config = dict(
    num_attention_heads=4,
    norm_place='pre',
    bias='none',
    init_std_down=0.0,
    decay_shape='linear',
    batch_tokens=65536,
)
Each number is 500 + 25 x the weight over its row's rms, rounded and kept within 0 to 999. Layers, rows and columns count from 0. Numbers have three digits each. The size before them is the row's rms in percent of the matrix's.

# gate: layer 7 MLP gate, 704x256, rms 0.194, rows 329-363, columns 0-127
# up: layer 7 MLP up, 704x256, rms 0.197, rows 329-363, columns 0-127
# down: layer 7 MLP down (transposed), 704x256, rms 0.187, rows 329-363, columns 0-127
gate329 097:486484493525528508482461518490494486509504477501498495473503464472511490484455483496517535502499484474493512485520530545509481544485516460507514544469502449497482513466493493468496535487481484525505517520510502501490514489515509481538476509531509471502469524554557498454526521512541491545512508478488494485473519484484518490518491517477477489473482492502454571561478466513497535541528
up329 105:462522470538501521510520496484506536497470529465487470479519507534520478539531483485475458506486550526507443516510521501511540510527501521529500511509523492508501516466497482519485514538505496534504476511509559470478486497491507509500530462465498504498499499534527497495516565536440520472482541499471482538532456481495511503500482521458487509525482441519479457460536487464486484506495
down329 106:484540493482505544495494489550541517511466568520476501513531481499537472494512488504466502492499516549492488489494507520536507451491528532520476470502492525487522488467505507510520511519528504474501487481516558481579533497528485528508539517477505483496538504509524512517493492516474511536509536486548479502522495532521490492467488496449467481492512485483501525509515511477506463481490
gate330 098:459502469512497491503506502523516523454446500508473458511532487472483495484481504542482516500540498449464521548553486480485493482509524466499487502460531478498533524489523537532487488518507495470562516500520501519499519489500532578484533483504515459495507461462560529520502470533470541484518514527518491505503517491491536490478520483489551512449491555499524517526567504484504477502495
up330 092:488530477472510530561490546498483537481534542514482531503538544511501512504520493497495521494539494532460513526470490487477500512489518511516487510509492495501499495519477502521473474476463507535497527513500482505467500457462516562504489509489521537502483514510511475488464497472480470502477522473483456530481471544506482477482525477481479513512500490520473493489516480517485499529540
down330 098:492481505519496508517466528481494470556467508567549526473486537495477497487515491471487415496504485471500463536507510497476510484513457524515511523472489495473513507484494498488475497484529519518526469446549489544491517529480522518529495473523483480483514488532516523498495511473490463515522540567513532452498476451486520533513518514478506554481545504469498483505529517471451500506495
gate331 095:507486456491439508500522522493507487526530490495516500520510482485516558524571570465525495533487513502490524495517525511489481534481483494497517498503458499503556503514510494506502519483517477499483465488466503463486532484519543496505466514518504487482487509537520513468497495484464502506513519490515489509489492509507491538513489515449515474537535532496475472487514491509469524512483
up331 096:471493444478475523520511476526423507478497486495513504518530513489517486552464493493471470489504485529516462548481543451513503492486503480513506541552491479548455487499499496479499540500505506554547501506532542505481432497503492504563488472469489508492475521451477466531457485512433496483483520496505503469505510455505529508478483477478515459544507494498543501477443465498486494452498
down331 098:517499473510503496512501498511491464535523506495472540527502476498499514467486529512547503460529479527474503497498467522492539501520475490503496495498487538496511512505475506537500506503431479479512460513478546463499475494480490484502462511511490534488514509481538523493480497533473474451498534494538482499459488507475486511523522447521481503495558490520500514497542508512490526453505
gate332 095:475474520446551507486539498513503523527498485479500508532479510521557513484531514481516516528459476511469478529501504503498451482491519444498533524515482514549521466517476467529505445506477471510538507521483477539506519503485479526502475492445478479537460514528491493473498471533522512451502472484480523479495515492499505496478523516507501514535468488488494478491507499500492554509489
up332 100:525488502502488500525504498590480518474515454491511526508504531513507528492503522483533538484535489551572528518527523469528491507543526498500479525468536522469501477508542520515506504505477503489549468482488530492504538507445490524479497477503510514508476506490486469486513479500533530494476506495504498527502497467533512481497485494491520510511498469492529527513481519461525529478479
down332 096:456504504525473480491509476461515501498508507495512507514514503431511499530500535487426488532523510505429455540493468522508524531502461457517497527479491512485493514517502560506554471486477495485514524522530505500497512498547531516527542483508539505533460498530545482515459519512551491485494496534467465498513449532475480494512459524460499539527482465507502487488509485490491516511489
gate333 095:528494545516441484545519496534496527514505502513555481472494469508529522460472514540513481509462534508536536509474494509534454470465524481533482462515506503486487521518505507484520520478502494506538482506468515514512458508511530510477499467500547481536450524529486512501519533513497533501499551562469531512484478569515509501517502496485495502497487521501518521537458487495527534494487
up333 096:487496514527494522469531507473459446509499478478496507506492552501479522493550522492502464511504476531465479522494502440532457519479504537505481465492511535526518515491495491513524444436556524450495515496525490487493486479528462521496480498526469523549494526467508517497474458474508455497476536479496506517482490467483475529484515491455500477525499475468485541462500448445501516530494
down333 103:462495536496499518474476511482489467529502489538427510491486483470478488513537511487508485508521517510537460554496502499550520505512531511508530510497493497500469464521466519520472477505483479528487515531478482504471528531511521510463512512499512511536472517491462477517496555536465482485468496497475501497491511474512484474535521458519497492562576490482462443473508480464498487533482
gate334 099:463560523499520508476502502485495519505512510499500519509497495515499510522525474482439497486479510528503478522530462553532495481491480546500517496471475517491520539488489503524471490497504503538533461480481539495486545492501487477502505522522488518464494535507489480455491487542496521485469505512511526506512474498468464525509486516524494519527481477497515498557493505520526532491518
up334 099:522486571513471492511537475489536486511470498514532531463480530477491475454520513523481472502493489507538469432504471521511515513471536489506480486472540535514528455519513526466550505470496519510495511511540549478471495499511480495519489496470481459477433531493510514484494493474512515504486505519516467533480510475503500533482502502489512482514480439490481466478506491520552456509493
down334 100:510511501500475483522535505521512494517499541494487524522483500494501512469475495523500533497495533519492512520512430496524488442465520470486464492488463482517549477530487467500506480548484514532485433497481507525532487493498493501457507457524509531480467527478510513522477464498488510478503485494529489512521481480481516522471507540511470520554492506507530542461486464467522485492484
gate335 096:509472520522500532505494461495472496512480455496507502476546531603476496544495460476531470466483506506504496503505502540505504521476524516515526517495522504506485456475510500477481450476485512503510528534483504517544498461489494476511511502474461511494508467488479541489534502492492473475497503518518504491519505495488528532495533513491519529441509477524506491486502503491473533519488
up335 099:533505553472485506528480477494549489486513550494499534528515500513525522507471491525538486507460449464521516465474485506537478556465511525475509491530468503499514485468479502494469490530558415524519531490500527500497517497461524492484514495496467506492537486494507482527540526516471491517536500530510509512540489495489491475502507549490453513464480480458525488507493510502491513471460
down335 101:510523498524489511509520503537556540531503523465477519578491490520509460544474512529499534466454474498470477506481492503492528526474448505518528501533483533509457462533545490502545536475535477525476535475508533494506484500496471519508503494425518495467518479521507513526467501501497441501481461476488470504492486496521518479511512458443466542501513512492471501494506522493483504471513
gate336 097:522506483475497465498461467474533452494543479541530487505466505504486476511548528502512490507487524461553513513422514497526519489452507459495517466494520522498496505483480533507491546522498461506502503521510509488533451538468494511489437496468482498495533506528480495502477521486520494467526510496510497451527494518522511459532501443519519499524509506539517472502482526483492494489523
up336 098:538527525511501487506479510513473516483516548498516457523479461495515540499545524521515491459511526449497519483519532520441497500477531477475533466499478502524485542478526489464528506429485471460458543515497500473491478545482548447521558503507489501513478518503463523539460502483494517506507489459493504508534505484497493503531507510521482540499453474494492519495463499541511479495521
down336 097:472503501507477532490499468451501486442477527474468495477514497513513473531543505527491509523498489473450524514509558463489516516511500481532533496509475425501479498564505489498482503502514522513486456477483478513449463546501546505517460466514450505520519491480490502474561524514435488495495488480488458498553513500507469481504509486477545432491511508496511478517512496497536498509531
gate337 103:480476542552528468538537459496532481522499486523461481445511546556508508496511472517489555481511517474546481489514499556513542518487497486525494448496513515487474516501485508457496530503497485489489513491497519507502421518525583472486494501526479509519490495534506493496504490515501531468436487501446484496531516517542525481521482465487473497503527506521513520526495500489455501469507
up337 102:478486529485468487541504536487480510542491519499437552493512492473528513480523565507541488516484459486502483492462442490459519521491497523495490478500467514474524508500522524488487498477479473463509488513537544519540501496505499448490544528473469531496463503517506478455493552500441503527498530502536483462462473529512521469475534543531489508439501514512520508511475509511458531505526
down337 098:499496497497455459501531552502493516564493514491475474516501550474510510497528523519521526509460495544496504518499513476533484488499497511456496520477473506527509524522498466492574537506517471550487456500523497482530519513497523466485530512543544488488521517522516498485468539514484497528526489507505499494562527509485493541504500507491527526510534472479523498515557518504477515520510
gate338 093:529512523483564488485485495480509506541480519502495444524497526514500547485480522492504496477496458495476513510495471525495509490445464481516521540468540540523531502490477486492492513485492498459486457508491542462497498507523504505491554503502489502517526487547507469549495515522528524473478523543483494513466515538512529473505522546517444500466512525481540479482518514478518476514476
up338 096:513494477524512517480480489510468472485526464491501517491483491492519423513534512507477491519512462543479505515520488488487476461543484521515493468496487513555493469501503421505479491485500475523491465496478561504499489510543506491507477487474511539498450513470493466493486463533481527474462474488558514491532466507485507501501542537517453480512476500499515474501512527520482493494475
down338 097:496473503495506500490498511545484486452510495488475512521519456502477492558517492482499465514495496473525491490498535494493505493504523521573531514506490485508488483531488476493497496543499492519460549500504463434514527511478527541499470473473517503520453459473493513475477503513495487510500472485521495483539484498564518484467513497550522466541498488551480479486476521555500517488522
gate339 102:481506513489531509476473438485511564479489483495497477495513487501525543486484526505481501510530505505519478487516453497533508514469512503516508507499491557529580462511486520531428487485507521491539486501525528513463502527472451480442515452469487515481522481497517493500517506530522451489486507462482498523537519507478491487503467542522535545489528481477508545495520529545478515540524
up339 098:475507510512508520511481503433487522495518496507506490523521503456536496593483530529515480528528536507509496486488518504509518510510472498501502510518531532495510487493486509508504520548471542472478497519490485479510483554478494547499533446457460548471494494478563506522569478510521508494475487504504521478535518547499462492466458553513527539526482476492504538476480517512487518529506
down339 099:515503489527470453511471455521523513497534483463462464517486464448499523475518514539536491502561552501512511464453500500470509515518487501470496521464495518507471477533486468484529481477473532445515475510554496459527515478477526508547442495523479522524513559490505541490529504482532484492474478512497547518511529506515510473461486528535528486513468503497526495472472488487526495517514
gate340 097:493507529478461514529538506447558485462531551494531521514544463488525534513522517447488505533507486521483471536520531492488523503538508480478499501498481502505477511493480539549515515481509531466507505514494529542478498495485452494495520439484512481489528497496476495505505494466514506494494520459499526509455535523506501494485535528503496491530483542516502512469494461459453474455514
up340 096:535532487452453529505511469465500531518495484501517516483510485523503506522499517490478486515480476499506459464478489509511483487485492482540478497547477516529520496484510486457500494518458508465523469495529497541471540441511501491510531492505512514471478456527497494508463487522490542507480515492479503499509481509551469543562515500493476517464500523442490484504475516485486482486528
down340 097:486505498442510505508488477490514466485500501506529512477513513492506528526500511511479552473515493533490440525537487498484527507475483512483482468515486499527504526522480511485513492467493461510503535477510532508514464533479503496518500501492511488437500475522500498484415426476516514495516499454443547495496490548548499536509529489489486545517532504508519469489485496496443485497531
gate341 100:549528512471496523513509461489532540508500555523524528521559511500515487501506525497518521490549474475533527523482485484480504540481463525488544487515497493493453454531482497499533486534500505491502488478546480555453517443503503493520504484469501550515498466440457525492512448512502509512495504475486486498505526520451501505491479503509494491476513478486464535526514512513521522503464
up341 098:519490478496547481512510514523539503522480516537481429492487520496474493487494509479472466482516508518489525495517507509467529553463493502529539470481488510460523498500516451474481456502484468471507485441501460528505501491483490481480522497485458500506473494506485512490544498490488536538534498516500529527491532498509517491482498506466503474516512526533469499502493502498462498516473
down341 098:501450495498529475504480516491513465493475495518468463455570526495538514498512479497508502498474508539494500504470527521477517488502510503472502510485515514529567521498511507478505523467510497523486472469533475498475425471471501454506529510509463498563525485495511471490413505530510478524512487491500495503506456496475468480539523525506500492555485532471501512506483507548476504532511
gate342 094:490444505471498503500522529540520475468492510518505488510496494472539535476522510497536461511505513510498472490497501498523479550472514543477582537487525505507508469471483543540493522487532494509517520499491474522533476483508495524498533497525496483494505537558498542505472518494503494436516496442477503534546469498472512497525540526539454495478489502467475525522516456483512508530476
up342 093:535506475498511515525478504500495508475539495517507495512492488552471521535506497479502480515533534495485483475498517470558465508559466501479533498531508497503514528486527525497456560511543461540506508539533524515475538491508532522532532511496496556534523544516513508531541466543467507494479502478487511508485481476505531488504503506515490481543440499475518499523491467519463526533533
down342 095:520534502479474484550516494499449485554529443522459510531516464481531532527482506485511470528508472524491527479499522445489535450514536479497459494520456504523482480469506454511498480464536479550500458511457552495494481504537454481509527544487476497496493487519541463473477465513536579507476474498504501520492466532519517471506508487485475502522485505507503487514549502520433456537472
gate343 095:468523520522534514487485467546503505513530529478457516467485528510469464483491454514502473484506475494508472527475493513490479542530517553498471488530511496528525513518525529484501484525534518511520510451555489480505473461573494459499526523536465466568501532519467504507482505536519483490499527482479531535495441531513481498524515519509446529473525502525527505518475465492500470499529
up343 098:463486521492473535485509527509539487462512477467503501475463504499533533533511512493473465529431508511517483477532518503540520565517496526507485531501479499506480499482498463500516528509510529496513461529490505501487476483521495498555496500518506528525539507486501533511523492505506487513468508454525479465532452508522517451506515510487512507517449556509456492520475514557525524552477
down343 101:494541468454484531507494509469445498486504520494470480503534530501503502505479548535523497567475537475490462526538478515512519539551490495476497492500521497491498488495494505507478475544425512494530482551463506500477498497526474470523519448488467520506460471489543523490484471467456526525500485517516515465534456488467518495475491504526517526468506510511462539522504569492536511478448
gate344 107:506491531475482515499492524499516474480478461491520502473522473535485524498491453475476489445474478514485473511496521496459491502448524488473520469504450485496448512530460494451507500490480491499497480471521551533503472506508501530548509482503475494494496513524477521494428470505519516503488540513509513530536404524499503454504463504512477539534483517492531482495524504499460491528513
up344 100:519512496506515500476534480517546517528488463507511500544520525470505499539533539506534456477502503484476512461470511467511497519484482537484508514492526486503541574497487521494530472490509491501467482538491496496524491494500487494518522509505515511499488461523474483486504536450538523491478463523480501537475545517533475509488486507454519502487514527476535474489529491491506510491510
down344 106:513542455504499509530488488520541474515501505495499479545479479500521514481501519478491479533474489466479515464459496521510498505472484521515466451473496504510482529495480462504511534510476493498464519505517509493512480534507504516513483507462526527489503503536537498496484528534492526531463481476500469496489518517480511444476513510508510509468534498474517468565555534514544511530492
gate345 103:486536487483518522539525528531556472498509539524523498496494488507489525513476518514490502528482479504488516520456509452515528508478503505513492495499526507489523529493485486528541472514510507469528489518485529505541538446535499516515495551485515513497482572529510468492475509522518491494513552466496510498512547513519528480513532462487498486506524521483458535470524522477548498484511
up345 095:487494508506499512468498571477519528477476514510504486508487526452536461463469501452482517489497533525461546499544506510514549484505535514537533516511527486500499513465503477535469507533516508509466525489526461521542474525526507501534491439503487466501498495477490489484495492489476508515513549502451572504473482489514469513520521491422511476512502496530505497495520491495484507520488
down345 084:544516478451512490508509512520490461474494511541563497516493469473482508546509528511520510502484493495493519512499502511507490475498464531487503525508475495510505507500475462524551519511503509475485464522467502479495341486515495492482538545532511497482520545479491504519497500494501518514488462513525494489519504514472521504499512476517492502483513491492497471496461552552516501498512
gate346 103:482548537489466493483502498507466523528482495518515476481478546543504473546498454495492510495484513512488486490472472466545517516482517533523545480478463469480518510520547548504511496525480515572497520542516496499456462505516484516506475515514525499569485514497502536498494501524445521471501523461496489507508512504482519485556507471502552536468522460507472516482472518483468516485494
up346 101:473504479507502487501466471458501501481501534466488489514447511470479510506486490509497494421503527498464526494513519484488532476461460508520488505520506499519476488501517495480519485459485510559522476466480489510483552481474436519462571555487485487467461472485539519485535501480508503507551515526451510514486582502504457525516496479524486509451498493542497504492508511496511499510469
down346 102:534497493542466482535488500539466508551495494511471548505505484471554525523522489517481489548503498482548504499478479509539455506458494514497527508487559502470522539470512488482447512504489519509488499518450499502490381468497508494489480463510517498538474470527494483483511485516493507513466495458502480527487479534535509487514498458515529546486521494507488521518530501500507472518507
gate347 112:510492517497534536490505516499507496497528439547521492483546456511500511537501484483513505496462520501523520502516507494497493493477528455499445520474533502517502513485479496488462477483491516453484553514495518469501495534525502500476530522514498500474470489522479502531461490516518481457542465484517537482486481543442513465506506468476531521461475491506551488490507569534486520557506
up347 110:475499497509503474504515478508479493484479497493503519496545494501500483502444530493472512480520548538524478531490509474563501502445543477475518514485504492484479550505521502511507518534517522458506498467476478516516490506510519479513515519533521531509446502499487481532522574493508491533504498490517543486495543479460486496493544474490490517498517525510518508440490530517479491483535
down347 112:475511494513460489453479448491509543490548501476445524477516533526538492502486538513503511515455500492471481558499512523516483488507504438489503545529525446516500545477550519497468507508510546490483474519497510521472500497510522470524493502498521514486472497498553501502490514518513480522554516520511526491461561437512479502514474465538491500510500482495521543522477561498496474491541
gate348 100:487515555506509504485509513520499514535492518500506534497451445553526446489488500467498490492516506489485477544496528547474481499529489563518503488505505483500538488494518505532520506475520511479470512535502473492500481487490511497515513546507484516459503548506518470490493498518521521528511500491549442496467540484488483557481465499506492496549499549519528522491492474493519489458509
up348 098:519505494475511501494469542491510517503530487515510485487511512526485526447520510506502526487504528468478445496543524499500503472497486485525475523506488499471463494541496515539533518509486506507471478526477478507475508487486527467517539486475494520504458527490484486490527449503550492517496475473464465498468497537509484541486459476500484478453453535498459510516500473496480510493444
down348 098:480493485541522469489493487512492468478504516522527518519515479512521498529495493482496518521549514496509491464469446485484455516476538464485472503503502507529455500495456494511466497469483489492491497509530519480519472466488507502547480542441546522489499512529506510547491499517517532518501500481474516527535492510475479487506492482428462482485512537566486478469471535517552513556535
gate349 098:531491500520485531534486496513548496477504490503497477472529523525496501540486542500496493468492558520492505480519496493465496520495513499494486461436468463501465508515473475524507506519509489516513499508486470523491494525518510499502504525504499506541500484474500548512537539551466554508531546487505534509511537496477502499494440488534492470477497467475528463473470463491450480495486
up349 092:474462480494484520451509512480504471532478542501493507523505514469523513450499487491500489513514538474500467507509540565439538493488500475532487461531515531502477455478495466516490529532503489490494502515471499446457534501489514471443529530481527570499501489524478479518521499501491526526501530498486533476535542484531514470496510493529505512501490502445498503493553512522537517474517
down349 094:480466496495474512491523496513456486568548487491478465503480535462492433456515530488528457511519500482501466502477484530504496518492482469491471471509498506487514496524496472513557467491479481538518488522500483488514503522508520466494501461493505469506526486563483461536491500497499477478453512489477473465461486528479533477474452543504520524483504503449514497481489482514532465516581
gate350 099:496500514476467515521488485490523461517488513475496504483503492474439477557514483516532499510456511530484492533500524536470513497489480513506472454519521555491521517522563513458481487515484502501525517547504489484488485522573537529474532503518514479522492533475488463512508476481483466501528509515544487462579487499509499522537534463477460492508477478501491557522485547530512508463487
up350 101:494503496486481513518519519534473504502521480471494479462522522473507485467499474530525500484520511521437525493509501490481518490511491517573511531498528553524476478485546565493491491502517497437551529502471446477496501494506527481456514552493464485456482471508533498539453499493521529486496497531516471521492480477475490519520511497530573483479484474503486495489516547492528514511534
down350 106:509495460512498444520482485525480474497529539473468541550528532480489493503481475481473533471500496474500525497504505462511501491489480506492499508474537484512548531493484549465495532508471505482487504480540511514508514520502503495512527486513516508480474504491502470457385489543439478482516542532475504484458524476481480494526473504497522458519487475545495540541491469529513568453530
gate351 097:477477501497533529485545548458491519470471561482491474535529474496521472505479512469493483479525504503539530481497508488472480559474496458481451508442501483550501484494488457479485456485485518513506463484499466513465554481543493521491498501485526469523515503458477497492491496497514468478524507490441530495497545520510530462509491515474477498486499500482534542518479490500502510523499
up351 097:561512487512465457561523473531462514528557493475479515506460537511498537498506494485507556505517497495467494484509490492439500482522474471547445500525513533533478504493465565501512517505510515520462490468510493514502491495481508444498469505471492484500483536537524488505481512522476459478503498493529513438458489469486517467474533508512560497533494525488516517530535505507474544491486
down351 101:523488459543502519431530472523465488528478495519498493514485507511520525533498496492516506463477530463476481484533491514515480537480582517463484547505516514502512506489515491468505512515519491492499516545514490511497492466499482564479474521535538475483469504517475513456482531467504500520522487534507487499500538509473492505428493493532486510478481472504466476460480503490510539561488
gate352 091:516509527526517545499517496493524512545532497505510475474478502505540494530515511525519512519484548535507522524468547542513488473503510478550514510502501474552449514547503513531453487483514502514489510490539551529560509490510482511538484515499488479498443500516468498498529535514453472510502526459499481471519470494476507516562494531513507479511530461541487546495506518498483537494502
up352 091:518458484492525530526495499507470497529496501568535523540481521506484502532477482499522472511471506497448499472515512529525488491510517535472502519511491482515479511482479506509485509507472483471482533484472495486537489513489477509509539481468481509555487489472478486502472511480472477510445495485504465456477472477500557505495545503518507530487507546540481524480507492531499496490503
down352 093:474478537485502502484504457479466502493533477498505489507519539458460522499501534496513553472513510510506518506462514519488556496457519463509481526496482470528473539514483484501489495498495493523521463512551568508498521504451535481570479519512510490507462505524506530518488550505530519472470519527492452491517534510498515538503513495496483450518522479519499498487491483476515536505515
gate353 106:487493496506524404542517518495485522453450492513504496424509491538531510506477483525495552514493478528482481497528469506488490476502509467506521524508490509522485512474530477487475509512504464494534511511509477482473518541518452461504533502482505509535503497506490538488495500523487495520551517484509505495538514480563512470518496488500497531466494498507463480527507455513454504499511
up353 101:513507533515500505509546537489437440511504526485492521497515485497483498461531508495516470522538490481488455537515506523468505503453525501495480527522511520532460521516502457477528523483495483500492531519474461516484514538510498510514541526527468491515487511549514514508458490416525518522480523518498427528518501459516500461462468475497467477480530460530495538531488439498501504465488
down353 098:477502536525509525513510499479518493509519502477461476519491529498464509557509494500564536529522524488524493537495503517501468538501502497525512472507540492471484476534477517448475488463515535511505504495471481501474544510514485527493487481551498434501524484543494495462514477514459501511454474487525514489506513488483533484498457515470495497523523480556494473496497510514470493545507
gate354 099:511517476535508530501511513489456542488512503494507479491476500487503532493482482493499510512475496495570505493453546493491490533502460499509488463492504536479494469495512510494472493506489496492525468472501488489487519498457493458507500485522516463472518483486464436506564508481569518515495506478544494477514495525495508540509445502508535535487512502526495540460499492452493458477531
up354 099:520481545508497528501487527470483491442508496483503484494481512498539489506568463528502525512475517469519529510477484501494495510477442502513548485488503466473493483466502481491498479467512506495490505492552496509470499495458463468491489500504538496494530487497554488478481493442454542505529521491520510535475504510477483490497525445498487505536502500504501511503466508524488515495492
down354 090:549496511450531515462495512491491500535486486521508495503511497473526500524496515448495499485488475504517488527546524505493502488544528458502529563513546544536552511534485513541508502542532515522499511494481490529509489502521515485505488501529492503485490489513530486524405490481552514469519501528476466476476503486465497486542507513523468500518494498497528500540488494551504512511492
gate355 098:509449532495518534536492493558479507492528540464489540497466476476540485500517497523531558506443522496517538449473500530501496475507502484487477485471478530497454520463476516478521484511474482478497551444498437485523502512503454518510507483464490499494505504478531458460464483485510538517492465490483549467479462522483496473521501461503478475495495520519479512530485474487506496479519
up355 100:521489480475485563488512484476512539481511463516501495536542521463486483512529546528466442508483548493519500494509519504471498589508466474508497521549506466456523480553475492496490496484467494517494494513521509465473547520474484482467481478474504516471508491504498496493482439513479511504510539492474496484493516490527501499509504500505513518469534534484508540485487478456506489496464
down355 099:487500484471508548487460489516512536464466466492491473510539493494491516469474521510508487471465512547520485511507517507478491513473504497523483497520484498508501506493515488500521501475518549513451510501470518485525507496466479462487466463507489469510533533498519495486445494504470505488491478498513504494478508466531471535525509499479512507526497499472503503428507511479536473521481
gate356 099:525480501483454510468524486469535529537536448460477506509517454531499523484497519504490475472502524484465478533520473549538477562465529492454484524485508492491502461528500499450527508529475479457518494479491533494482486483485484506495497505504501524539504489509507530497540499494500509484519514452552504471498523478532528507495511495522527493487472529496504472405481505464548497457516
up356 097:504496560512498546527545523510513520512501515514543532532494506488499491458441462511513493502533477508536520480540495488524447473528520493509447492479503448551485533486513545477486543510467498481502462529531494505485488513535487492492469548470486532523533545497552506519475478514522514496506454498535494505487514465482530481505487501468490535496516446489440504526509508494534486486466
down356 100:496526481513487503501496454487535544489500498490449551552465478514527524487497496463524486515480520509556569494513521530495532507523504525495499500505491474490476490508502530490520512481485480514477492479516531486514470489510509508500525526496488518483584534466486495468517517469484491520499451468510472512474486539504464477493492530479470537495493505450468478548544511500524517517466
gate357 095:507488538523464476453516494493481468528479518545525505500498509494457544516485538512519493540511489487508507485524489532469508516477509513507495493469468494515504498536499526472528490513460511521475477515487533556536516486491476514534533504467500507533511544551469447510487533501488507464531485520491453519515509560513487484491508500496496551490542463500475494491493449507436523502481
up357 095:504481458486470518506452496547489478457525509476486555462479497480514514545546498518468512494565504491500511479513500526520488475489503472461489516451473491470488525522464537470461494464503496508477529465474476504481497535527503485472497485467473503487492543501549545500502500514493484519534502509505519471479494499414488494515484519497493476462538511514518436491511497546459497534493
down357 096:450483506521531498514540513502480501495541477503492519517525497496447478474523523486500505488510499532525437499504551508497503487533498521527513471491531507525476511542466530518504529514489489534459543496498489498496434505506479543495512511488475502438486478515488559485466513489493518491464515462508479541480516496524450525479501445420518514492495525482491552502517526502503518473466
gate358 098:459532503500481517519485517511510544462515507488534545486473522492511514521489510471523466469528494521501480475447484536515482517461505493507529481494448509430543494484507512470467513493490460554491506491495484484494504509473495481524522471499458492524560517497499465491541545496510520493514512515488476528491496528540513530520483461540494500503469489505531516568482463508517495496485
up358 099:510498485466470512458492478463500529488453533520490499500477484452498488478548509499504473507512489482470495508488484511464539469515476484516487517498534500503487496530508483550516501553541516568466475441502545483504518478500469545475461513455491513466508503573513536488473496493508465491481475511503510480469520471457528495453544526478481538486494543523492483494508500506498481504506
down358 097:473517490507510516476439500510514501502506496457460471478511529479527502430537429514512476533475492506525504481477477489517484523497472499465494526510521485501527492489492505484511520482510540490497515492501510460494466525555528458513460508487551482470468515496490550544485516521462529493497483508495475447553546503440473518504507565514504492480483480524533505450498490510512488517501
gate359 099:524505508487535468498542528450522520487511507527534493480535480462499514476492494524473537466490524500519490522530473490534516506513466553487498496523498488528471573500463510447522489473504478463499469494435506508503513540496516541504481486477475508476520516531541509500529526485493486530508495473537502558475512486503510526454508509455477548490500466513479511488521535484491504471492
up359 097:499492515506529463480512495497551536521478493531515490490510515527555480475490515490493509535501484499474482490489509513540494485501492463509521495503535506444478504507563496466457503521530490495481470469512520520514456521522508507489516500479509517480544460487547511532534516477487489495478498560504503510508501533477454456482488556482446521511482504519510497493495530539508493473506
down359 095:491522530542504474519478473465475499475506448503542555514486513537512519529561485471437542498491506481527509426468451445440539525507495486447487523531491497487503494521462503532492512495500493552508476541500550509502498497470480536488495482512493525479486548527528469510507516483511483505494512513475482510546497484518523494531497551490468502499461506495517483462474509508523502484475
gate360 100:504511494493540507538448532527494541546510541479481475506499541461481497512477478471548525507541480491529482518489520519564511496504525529519507523516500535514505517491517524545492549501509504503486454477522531516482538544489467491455555506516523522501487488494511506527488521509492542529506510507464493493505541508525468534421477471534492501519535516522496497499470475484510497465508
up360 099:460504501486493519443478451487516473460474493527490523484438504496507472496462511441506466480541469509473471527491549492494475466519525499472470505482521523513479497492509530482463548478450489475475514486541497545514479493512515529506463477518494503491522495498463460496483491500523534510466496502475499512459506502525492497503494512514495493494501478497516530526471541521515482498512
down360 100:523479529497466456464471482504519464514452518524476510460465498489469508498480500472512482538535516562424478512515547468524463522505507507483502489489479494463492506527516520489518506479474493512554524509526485519517559473497530502516450447511526526531515507522525478483482485483525509494477495515501508508480478495485523511511506495462497509539478517491496441506466524485499479483498
gate361 089:487445476518459461491500447491513491481477534493527541485488475466526512461534489500496486520507511475477490493441538482525533476534513537530474496461507500535490440484480472508488510499481507531512493467501418497501503482484458494472484468482520471524546484464469471480478498494504519443497537482475485503480505529525543546501516442516504510497530530442490522504469490489514471490474
up361 089:472513473500503517533528537522525511517520459475475475490500549496464476517476506484490483469547531496478491540515511488458483497469510454562540525548505487458496528541541566494526460535500474549497485496537508530452473495501503504503504519512474472491512508555521530512485502515526494500483473474514514473458460436448495471489538509509516503495509488502467466513513495499467510524464
down361 096:515428489468513519485514494481479509510482544529560439481475467478453531521486512514498496477457508519464510519465515485513517538513504491553497483470521499526493483462502460508448497533502485511488470495553497517484497472524466496513509522502512542528512477491483486500537506525472470484490483482516522499523490472511495496475511510520503533483484465538503521499465468518493454526482
gate362 107:527455514521488524489505491534542491502514499510538512511546481527477531497534496505507501487507521468477498499484512527491493474494525550489493511480499522526494525481480507479527502551518514477500494505484506490482487437515501446492495469492472490506528532539485531528481542506521492497521521480516491543512486509510509516505501520454496511514521461477504478523494543464540492517495
up362 105:483451535460457442456519460481499520476484520508508502497492533491529518528545495541476485486532466470489490484508501493449520498479506538516531489510465514522502463526486453499503537522503518509508515466515523524495491510536457491476506526505507534483516501534451518536559513521420496506503525465514470452456522535480507486499507484493477556524522485516484478523501494502486522507469
down362 103:454502535511482531545527478515506514517555537495505536465492519506473487519526440506504463480511504482506462494517540496499488475484492547486477506482488509514487523501466497528495476499494526492507528494512523487419423502532483466477484495497464529514477499523497474514542510500483482513472485513470517520528492507492476495485509526515535542471511504486504504486500500536511489472474
gate363 100:427486501492505488464466532496448503547496439470540506475532482466461494444492485440503459504522510472462506507476513513533521509470467477522506458477477499473499507497525498488496452472515494489468475511528530522508479520428480509435461538475546491488482510512517476501503527468518511503493476482504522494492460533483489479477497507487495541468504491488493514482501503524499497539537
up363 100:474499518494506452536451504475447507500499499517508504467498480479486508488488511512481500510520485532472543482522499516524461486485491447506489508489503500454522480474504503480560513473470476460486507513500505472495501430553507499484482509486510544472518460499530509461541488463489517481501512502522484478504515489518494523485532430508499506484487533499530524450490497498468495472479
down363 099:474508498503485493479508468521520496491535480470499479507481496497486464535510529492549492446555500494521548535442510507449533519488492460546552490500437490461467505470513509551495485536507458483458477483471500532516473509457496517546463496480538490531492513523479521516506477525528497450517508539466497472495491508515509500430512467522508492475457550507481504471493490520498528514469